python train.py --n_layer=17 --d_model=160 --n_head=5 --n_kv_head=5 --head_dim=32 --d_mlp=1280 --vocab_size=980 --activation="squared_relu" --norm="layernorm" --norm_place="pre" --norm_eps=1e-05 --positions="rope" --rope_base=32400.0 --rope_fraction=0.5 --qk_norm=true --attn_scale=0.177 --bias="none" --tie_embeddings=false --parallel_block=false --init="normal" --init_std_qkv=0.0395 --init_std_o=0.0 --init_std_up=0.0395 --init_std_down=0.0 --optimizer="adamw" --lr=0.0063 --lr_mult_qkv=0.7 --beta1=0.9 --beta2=0.95 --lr_head=0.0119 --warmup_steps=485 --schedule="wsd" --decay_fraction=0.509 --decay_shape="linear" --final_lr_fraction=0.0 --batch_tokens=131072 --seq_len=2048 --doc_mask=true --train_tokens=508100000 --steps=3877 --dataset="wikipedia_en"
Each number is 128 + 24 x the weight over its row's rms, rounded and kept within 0 to 255. Layers, rows and columns count from 0. Numbers have three digits each. The size before them is the row's rms in percent of the matrix's.

# layer 2 MLP up, 1280x160, rms 0.072, rows 242-275, columns 40-79
051:146153085091111085104148055108185117131108160126141147145147160142112124137067122149165179129143122128165134117087158124
066:119105098095148094122171101093167118170083145128089165110158184183120151136073122126162148134149112127129089134085168159
076:142131072114148097103132113114188120121114144102125145138139149147156115136086134103152187127150095144125102098129144139
056:140116112063151083099157121146150143146115167145105146151157170155126134136097118124168171127126150126101105104073142135
047:150131091066139089122160096132146153120124142129145147117153150177103123098079104120134142142112134127149120119091184132
047:176112083097092100105138061117141116122099163119119135124153176151097128090084119125143141123108166117155113106103167143
050:150085110060139084114149089118124148113074154142094147096122137126135085142112132109132185162101137180134106102074132151
239:126092139122158116090139119128134110116100141129106134145167105148119122094123117126113206121141142109140119140131125109
067:124109114122146102088159093109147139127071142140125122150143140130147116141089155147178185123146165170110109104119167147
072:134121121130170094094151091135148106159087158149146126106161192129148095132110108121136131125150143154146101131109144177
054:135128100071143135115154107120123119165125142120089177140119185141094109125057114139154164150124134156117115113113129149
052:110129114107121125116167127142131113135091151104120135125147146138128094129108108125169149113146126165155093091065152168
073:108081110083136089113144101115166126138068148152113139144140195153143116134105103127164163144125125137143091106110170148
089:121075076113147104090127068103122126119104151119138135146150134150105098096102137117148154144152136116123116085110128133
077:161141096081148086100137077123180111117102137115095153119116130135130129131054097118185163127118181169140099118103128135
091:179120089110152084088159106123147095082160162122106158140136154155133124101095145135185170145151146104124096105112113123
062:085120106087120045133126104132169107148113157111093130144144162171141101129078140109145165159146118181121110118076124115
067:082130090083154087091162094120161151123099157116125140125157161143113120130079106120167159169146120131155068112116136123
068:108132105081123094131155108116141121122134173111128170154156166151139087129113142145168189127144144166098089109107131120
300:135130127114143135121134112125213148124125121136118137167127163161116067124117136104145191144139167118132140102106129118
078:144114104077128091111146120118171140114096187079096147128139176139092107138070140100163148152122134128109096118093143111
071:149134085075128077129137105118147120133151160142104167196142131140160113159119130104159166179099164130129109119119155124
067:110101126116126079116152075118131142124083161121106143143160164119116103127115103112135176158135142157124108100153147152
076:142122121108139082142152099110141132164122161148126140135128137161128078110100087104152169157123140180158077085118135155
047:139160142089141057138152119111128115137100189145104131144129180174124143121101113094165177128112117177121123104097136118
058:111138122083073080141145117143144095180085150116100148135148180158145130128104108127137173179151128141141101109089116125
069:134116114090128059134153097138176128134114149150122115132120165128191102145078104126140145132126154157119120110104142108
076:144113081067149080123184117105154112129112141132117124131106162121125118145097104096151146125088145137137117095109154096
071:147119089091166097112161098080152113136096140110125152139163171145141125134078082109157172124129121118100096043115144123
063:106099095103149088101173111093129099120105147150135150103138150163123106113078100114168171154138126102135122116112131139
224:141136126130164109129127105161125163130124132127156189156111123143126088151116126093156127142146110133134140109116128160
066:169112130095182081104159115132182170132118186142123152104116143131153137107083097114196177150123136170123101133141170122
075:116109101087150098105145071135152121141087155129106159116130171144142116122092168115166167139116154138134116111133142115
069:130106101093157083113172072118145146131138135105133139137115184120121119143093111141183160151156170150136088108103175153
# layer 2 MLP down (transposed), 1280x160, rms 0.068, rows 242-275, columns 40-79
051:069109105155151135088161125126133113101150118136151092134103169138152099171134124134147128128114061145142146134146098111
066:130124127147116155164111140136088101098115163142142128125145136131144144095134175126144114096144119160108138135126151122
070:120113157151158174181120119136115141107145065147170099152089153072126170135120142132128093116128158168165180128143124112
043:130173131143121119094130110142129155133112101144147134110143096114130136102131092141097144152138177101169101150132167136
033:101116149155139120149142115164111131087122144111136083098140118112118109144124168171116097144106127107161151101128111122
025:113113129136117103093133132155115099110156126080173121121174089094120122187133144099145117141116172142118152119156098164
042:090133104145145123097112099141107135116165141097149109174118114148148105123140154134134074103097116102153136154110137148
305:106099157160119102115142135109086106123138107115141132176153140151097133142143132126086113125124115142130127137122115095
067:090144135162109168165132168118133131090153118106110090151130096105137106148101123150126120171125109128135143168154141140
074:111121151185135140133119132133078135000139166126117099107124124146140150120099143135093124137108151153138128156128157107
031:148149149110093163132106179165141133113144151142102169131091106147157091153142147127114098116118096116165136083110104121
048:130137143188102077143124124108149120073131114127146129099117156139119112117131102117114101093148119099103152149123135123
065:144164158178141129154107163109126154103122089098139090169103147132155129120108144160136110140121117092117171120084151131
088:113134151164111130112120153062136095149080168158141144118043118149128120120117126103146097142088096129119160115121147155
064:177104174134147120086119140165153135096122116125139140155097196138116104130098163199147096092135123152125162139167106153
102:076171121109117156127107088108145111152086167148078089104116134117135134127127121139121083122116101108134085136168140151
037:166131081124101161128097134124095173133104114075101108169125158114131147075138093108136138119123118108106102171113113133
069:126112106133147133115107124099137095143147124192099133142115135135113109173063140114122135135114108149065119144128135090
061:152148146103141146123149118113126121118144138132127125171113167091102111115094133107136152112138117145126096170124126140
298:119093124149111117123142120132110119082143104156108085139102138127138157132153138126143090123172112159128112128166169104
069:104138137112156196149129104180109119174118137119096105088123099109138130115124121148108099127143109105131122136144145147
066:156144101155139139111139150131151153102101151167082117119117140123127164155131125183101101096116155105127172118135103162
071:120124131139142115153110135141111109154128159122108122133095129126154132145083155099154161199121107155106162087098135176
077:098118115140119131138090126143139134076134122121168126115145105152122143166107093119116115108117122131145095150154162112
036:121116136155114124124103137121087095115154106134165117103118163118107124149090123132156097135119108100131171141084136102
057:133091123152121102124108103114133145122165151130170172111079107155099137119149121113138125085127115166152128142125171167
059:111126160151130162132130106118134144047091103085122129125108110100134146123137133156106091140100116135141117137161135148
066:142157102130075083109117149132140118132125130135150130086136130150123084123094158110131130116139118152158121116126151138
069:123171106125147162114148150156129137144120117125138119150165134141119095141116139108142141128112106118184143109114142114
046:131130141164136125113096120159134097084159088125154139173092111081153155150163135134134116119143178138126160116126170152
189:129140130146091152137124155119123129130131127132128081101152144096117176113114128149109124131093155121124134164140143120
059:102153123126143113131100120111124130152138153123105145144084111137165174090135119128123099133102144115109150142101105153
060:151163096088124111095146115169158160142146132121177128138109093144137104108114177139121143141150093148083120147117091099
055:132165123128142138126127128153112090128133138100162161095101112152102120147117171171129132095161084184165153105146126137